Weights of a small transformer language model.
Size: width 320, MLP 1600 ReLU, 19.1M parameters.
Training: 795M tokens, 6069 steps.
Each number is 500 + 50 x the weight over the matrix's rms, rounded and kept within 0 to 999. Layers, rows and columns count from 0. Numbers have three digits each.

# layer 2 attention output (transposed), 320x320, rms 0.0947, rows 54-63,118-127,182-191,245-255,309-319, columns 64-127
520621399477556527519461499512445529488455526471393476565522500471498456430503479463539474603534644472454462439507485456519552566497437465558534599569531474520510555455426579467530540557479428
545422605548450424504478490399504491492463485463449558553603498554495447453475440530501464373502552531481563471548438543511453564514534418552446559409426469444442642551430593507408473464565448
507550543568550486436457482564475534486592531497441489454578613484554520508449536415445561497479494472486512455445468503552443567526518445571538537476544499518538575562534567461464390424498446
585588392503461446499513501490422488481481524565531450435473535467530467509532529489520457438449504529511452541467514458463573510520530488563451476570557536397581556520487483601546446539419472
465623492546525528442436460584468473480515600450573447520461500532501529529550553487485454477504484507501511475510441574423526549484545498543513529449455446476593488510502438544531518494537587
550489467456485470432485531496411502457470547458503483545418485470481461506567487509508534516487503417452519504495477561492476530479434547484507475448362526521505584482552520525512454488457478
457547559511544451542641549447554511452570468516576580530554553494488442518515528500427539505475442502508453466525546475465368493393495509504421420483524468415441473572457537520486447473470430
585538465488501439594521499539427424393539495519539539445500466468525483427495504568555536506476559486491473529414545421515504516600430449482604517539421533458493438449576510533590503532464554
519542562465514565470477428515519483471465551507450542473481501548474517472554401465369559457440550487487497504429399474466558570432523444560516419432367530539486415532457534499413580556607454
511460418449548542482382522506577509413475380344527535524530407487496560502468491492550531467431497528502529511502446541459606409483432533530514527487526515468539474499509605529561510529571425
501517512514500517515453571515475383432425507428544477511501437521580508497546471488524472474392451438506510592564574483549556531493527517549417382499489438471481479535435542450564528333442526
606467470479524533460524453436520530528504477566535468502435524511492496557424498393443518487573455398530488506531452460520535522472519491481425565484467521410508505553446578509551440490515560
413511606562453592492564516528504524488444546536443450385573574420551532534657419432412515515417565550515516531465448574552575586530483438464508447445473495404501425550488500618488457456461564
570486448487529435476476484551403505370452460515568516563585464518525494470534482557501535547450502526500461492478442579508533517491507519457503438477574537612465573553498551452537400482467439
458457506614510533514456476431467450569541519566523579457512539416591572452421541494492561548380483410411504459497496461508493544558565541519500556546438539535476455517468461453519533380587466
399527511470541472533590510631543514557449483436559500501513430489497496519479515517548453476525542487564469494475454460426454426524530529635498524578477443466433502467567430498447507471466455
519445524495467449500605470467439461567522413518383454535501407481428476496402552546529620581613519485522578473411434575602445464499519581389563549586589489427469469459494497486569599545518563
487506501532518536536492485465435505505473496595532481456510519445447472455453502518451503524538516501470503587495498474494409464577580549578436467522595383515535464542505516462497631484522463
438489470462515484488524443415430505538433508487527523435539535456469423483461516629467523517534464529544594361552442555373521493521615530443448410478543528464482506504550436432507355564508519
554570473517478455434496486433348468552480498514535609467460398497435554474535462548594540545529459481407396563490524471460447519497532466499517512550506571537543520478505489409506497524442501
500519508546460500554520532498522520479517479490536458513479441528488459539529549566469550388475421499544524537429502518408438425514499567461494501559533515505477452511535467588531479518511516
481492493430505428513488541532483470573585465438548414506497583508539594454514560473502508478473481516519462549411524553511461491502554575405506431613474521533439522524618402492473615544472529
479525480449499464513552415492504486523524473497497503524514438416470530501478452484467411537525506527443466452524506410507461562503454557513425550544448487538490518524537479474507526489503543
559416545408563484491488453416519526515557527437397523470425450621607388537540445542458552514539565470567500356450516494490470528428547491525474577471408464499583431518436542512539484594532485
459470427429438488478480430526553467402488540471468444567436413546569563485484449473426514581476575493630544555456503572539557571422441417491493459558534485528512538463516488451417513563448522
489518478592449555507475487548542547478504522552486491458492558563500464518507561492523480545474493559513484493524462583478551510440531398497557527557590541526508488591419530507525547405565553
449592445498478484567486525498494475501475541435543467564419489553465549504533493496539501495501525550570538535541557459481502480555495393417476588394532443591452603551538483474486535479562513
515447483505475458421491544489499555553519517456499476509566575501512446576480535497530451516515477462496530505475467547546519496377500583361489524517508533494422527582564436518560512535436464
503510450518439477538501531452487510501448561518504408559486481472544489421510555497521397512441614482485479569493552428580451466497503503529547575530568439550550559617478522464524421430507472
577543459507530498542545447562497473499443485486479487481477590443513433571447544511476540461507523482434508500430534515531424579467507505478536529565476562545472487420503479496467463458523464
536424605524480452547525470489436471524533471494487448514560589534452511485523482459429531548557486464494465523474444485445467564539511486411574389475489536476431510482529501418501494540507461
590464480455525449578505482574532530427533518542478463460525554452474467482494536490484445589611525529466514458468361467527476446421512497491520446478410587571479515482549485553546473509491463
476567405511498563499568450531519472489466484565399489510527409409429403440484476549501495514521559479465517517510579481551457495513409453585490521487531539500524536463471536516451470481508555
482387494559513457450467513443535498523500532535577438555397478554556490536547551527524595521572445543642544465524442508444512435491511414459499487491502470546515543424450529472499604514445585
461477506559580530405550524569511466565420454522502499531465500470384575513536489493482467469523472441388456513549417522511548423561483560508590547509532483611523506505475466428439586466507423
534618559386549491532556525537482544570575464526472538465532641524536420475527567484493500373465533566384449475454602439538440490589422568537525462544470535544421471518546524531574517426541544
545573475528589503503420399501510471502592457523517555588562495441462572446559512540550480432545478455484386479443527506436538505475473531464394425516524454511389433409632569447539450537492449
517514522474535450448475551564525501536525526587472503461527554508540466500513485509447464505552556465405437413526439498564540534426525572492568509513401531483509516475528528520471569520497481
462504515527568507530487508567533476551439552503490544531459496498455609462487407414405443459473537563465538439612554521448545502587511538505513453480445507545499463474413519586515524586508462
555539463457523532496513493621486515476488516443471563462563418510559550518506556493482485574563485506474443475549530505509605515578375495539452471511482487442477434547530497532534470560456557
406459493566550529482493470455527466475463483541487456518495479516451550288483564503525467583502480627527483537580495370448529486410502399542482560499597447543512480462428470526487572512468527
447530419534567534544484445501553501532510591448375515581434501539548570527478526486520535392476474560472438384468482493473565542551520504492557452533460522594559366483480545491565598572520599
486534537467538469420510495432450509545468518560473504480500486548499494544473559555517498519461508576535459449505552540490406518465564464552540514500441454427549468501515451451385497602488496
490404509430472496496459475542523570527441539502478535405483473458523487550508543469571549589421507508440430404531505467485557484470467522489549502545535541544483479389464446550575470603473418
617602451419570495523458494552493504474529414472453567510487413523514475481450481536606516510488491477509457446454564512470441455451569492536497495540456458564571502452480526514502495586455429
478547569531403482540497489470539464482572487462568480521569528524560540535528550430525446533490502456516536551614504469479481459529497501407472559466476466539394438342504470486466535435514626
483357558502488495514484538506485598534408407452403564429564407475416387478490431530483430548557480542509478505525511387554515454476474441488532511561479573517517495523499596603468411565452445
473398510426489445567493516493530466495456450510468474441447486491502454511383470506475549450481488568469597541545492424504528555572478500481424506463448411467534521486453494574428592606492458
564394590532506580448405519483495513554485550528466475442548524474471554503479381399499468490459480542431510572557494532493497521531496504551461425398496525468545459581508477472527463572487488
510481533498528476427491525585479533553486447500539476585481506514484534560561541476569545514519465480566492457488493527446414553450472452482526459502505508505519602508549394452450426475414548
473462545557465502516551516558487528505585399557569450475472564557435534534505500569595406459543432437512534421482460562543508485447476509554538533600494534487569545434526437496522601467443464
446488510540473540428510556445519494498511530601429438511433425492505465587634401514492435428462554407570511468449444511509494517507455554508564378459493487460517581578473453531487441528501526
# layer 2 attention value, 64x320, rms 0.0942, rows 54-63, columns 64-127
501473528384425507558486461557524461509487506472513529622461572413433476425518465533544480528530472441497475546513462419583558514528458525447492547462547520483517458513532468461500494578543430
514554519543583586430506519492504474451501500593426433513510426485493555444576381624439517521574555552473548581533520587519560454622429428588535528440447547458539491455475465553422414466495518
470365540477529549524524472498625538488491567497540533443489491472464510534486547426586536458517524503533466539444410451522468480521575504564500530510471470532533541468556526455587552458482527
483482544518560555461439482600591533515456508564621473455466472425443450445522471428573493551443512491432492599477492539600509487571426540517574435479532520478466502550548465558539481482437485
492538548463568575554476532480479479490492505479437505562539550547502442531526494471517460530457501576453424517429463537441484461493522516480470444485503442510440553478540416487488585432483549
540440477531452528518482539556479437492498507544414539568562482507424572427559460480475496548567586451492527384478543431503477447492513516507551457445457524438520420494503560438549526514538543
588568484470619458459500419624584503578498510542573521483485543538479413476536513549538553479437457518468450532392540446486564532510547497473480537514466466438475507375426498504455464475467493
566529447548486514589460484490555519525528507479452497541598479535592506413493491478431572421543481410501429544535490508492511372484596484551486489417462545469436396509430536474456503485412505
449470548525475552528452508489602418449469533502489595582512510503476542515456584448492626556505524533546506522506555497576450512503429490493439484485445453466385489471450440511509431455614500
425479561585518549556562539529448487469513601457507557395567531575522448456464512553546520469540538549440530511562403522418528486527511458500437522539531497669528499428412475495499509378557454
# layer 2 MLP up, 1600x320, rms 0.103, rows 0-18, columns 64-127
465470466569528511568575540477469536400633470528474532455470593404524472436553588551441470484475461483470402485448606496570431490565514492446462495487503426506496497532423482576491571441539485
526513545505547501575490447472507514538533494510551570527581486450565538486489546541525478580512549482472485625519492518405512576478505545546476512514487491511383496376476461520496485500562508
536506498429481509579487552495480568458417437507474473583489509638510452520523475493506551580523472439517572536552533526430543438448412488452538515455450424501592553377471478470523627497500519
429548405493523380512537471493534412539450552504504566524508569540508502543496571493545443509395503534480533528611591546470539557466539504505497423578573476528440489497484417476501470584484412
533461500455506528475443526487527585513527567570432519392355510433519526455486417508426536521538517532557515485537538459454441563578534415458524438528464474514549429544453495531478483445523469
467544400538538512489492457479546490464386477495510450399471490511538512479488501451523590481502457626493523451505498509500513505464572515469565456471492554564439418497439466448514533497552470
466466443409512543449557495474516557527438511519525538543482565548483501525521465490482588491613453470474479558628540547499447455442534534497505446504552417450541515526386561484577479507376462
437530612583613506473469470525512507452522510558448480520436566527464436419486540559589405586523572536501555540427549475545478483511484518483508610447602458493422575490556442531475468478566562
534483534456398410502558506443528552533469494520533472371531554486445479393481542440589540596452531510485448530483525521563572431448519392490390501569470458505485565535506453514501486518417573
526596488469547477478487483554528474544528377549532462498506557501383519491480439489513541446609396518502530563491540536515543526547521516500491439452476494487507462507454481522453420474587418
477468390552536439477459444586466588480479563446464469526455516555517470485542472466501518582469513510492481473542408615480493505598477533489464512440480527604579401542430470569429480483424476
548532452575526587523473435460544540472513521486540509472525492527448580497465501414503501486473538510584527469545535478495512537446499519515560440573428501471518487615464511470471422553513637
497639500396498548515525489580480432507538575526532529387510566497532496524381569581555503556495474469506509479538441525514571555572527558518412526598538550562552479559516478515544494522563534
564541564474408539518473520448503486441573464486553519457546517452436503531561550487563528482492543497495491595463550536451498427507523491517410587444454458512537421426468510445553431454488508
496446545586453444562539509515502412615496468415514446516579489512475594466505586425501468584529487508513507376409553500553428554529567537510559475417504501475433424458441497451541524506575411
607511479532417473406426470473432529480435495611476470531520544531548476588487579499554522492402452520509492563572532523503526515534491348470493505480562429541502488521548488434405463467531563
435414458528495496516422521500437438404520448572486491394518500483431587479501460529378472446565562534545469454446617464560503571499567452529558531520531450378487545495499539541577473526548553
486446525429511566512470542533497400438574552627487532475447421627532533491507440494465456523479435538635539476510464558506520574533533482587514521405525476590447503429418510484557516411472512
418507529525568460473484526460465541511560587507567516433506460570430508487473558489508462357482470568484486521445499483495529556587438445555498498419504449560493544478459502560478493477481453
# layer 2 MLP down (transposed), 1600x320, rms 0.0964, rows 0-18, columns 64-127
417488508377549464515363445523459461495432465434480620534448479506519480465501487484496485478514540536492549479454558571512516460482478477471564482467448534450517398530447500563438492415461469
436470598477450464467477509465468499433513568508445428449529483557529553488506505475595487417466496472471541449511434541520541539415429475515536500477508447516455495506523529515494529469543497
503568604551525508451508426516484530535491550563495390501541524592542510533516447436555539462434476478570580523513446455477464527548585438536489472506440486503429575466469509540464481508491483
545605455502565578476563452496386552531557523360520553414538525428475520527455505535538508554498483546419459488582580499564547525490593513412552634448568516586523589465437520547442487438510403
564532490521472505387546444458509515520436583555528430543603509523530556452597440444585439501444489467474490509530438396381530435573531407545549543485488484461491517522504520489489403522526467
530532486500485429587450487558473498586591585513429542527552458519505492514507469517575490576606466463490506457523488457506439528521562480502450496460484479498487503526522399493487463522466549
536537509478554500550477409431470458492481514474546532435401480460565479473526409520417508451460469563475457468466448418563499557410477469467454617488596567463472492507544458577528520504476545
553570557486428465534510571433503531556544387538498526539533464454544498461470549430455490492467448396554537501368418440495422513497516577595552557516437385446572582452445481568419536457503534
558533576497503509512459580555533498441554489587482459416541514402523460393577498453488527552515533456442511515506458454440538510499557466478489535478574384604484562411574498523505464507431466
563480453515505529462551518454454467543473511514544525481427469525499542512470530529555559494434543486506554497564437527555548460477512501481466520528497557490489486533535560443541535526433480
497435337462437390478553500528478489497419467360454486570406442519517548472467500533500594481493407485389494600442547457431529508409487513498493403467443607428545401497500496471534554497448489
550565488543456508534509524437587529468541529522526549524507475523523530540475503642538484494573494479501530498590394538467550490526471419509523570540462512526500547435568454532520513536482439
510519500527560510442483497450582449391499561487506538555536473510572541483482446514438498504453509526504492455457502531514382452551525476504523507408426429525517395545574560502450563494460523
515535416512537455447455486471363527535505491447374513564537488565517565464450498548572504472461527566499464514488549540535463480574516512468474426536594494500494462521424557530435498599444481
500507354547553451482487528447494510382498474502455552460499513540480471604513509540530446534508615518527482532534470477483565417467519474509464509540499490518578541550523459468489480530570423
538584516407416509425478455445508530565417432505507492448470399501544515585511477522528487481449440543497492442469442480642506506507407533539413513498542437591564435517480543445518571522461529
490523497518547406523483462526501522549505584463544545474472533479424504508515439528601435519516517425386527595587532619454540487520421490552507477442417500447468494526366541441478576439552487
526543508562547498535489540501586495489386578437490521511555565527530460491544472558532532510517593517491471479588526582461462483576535513524516535524431447490484508558543486371440458396556500
546455487594482577575511495562575502586508449492529477540445524543506567568425461533468536582509614453476422549495571477434496511539604572434473589483450477516461408573556510476424499523523510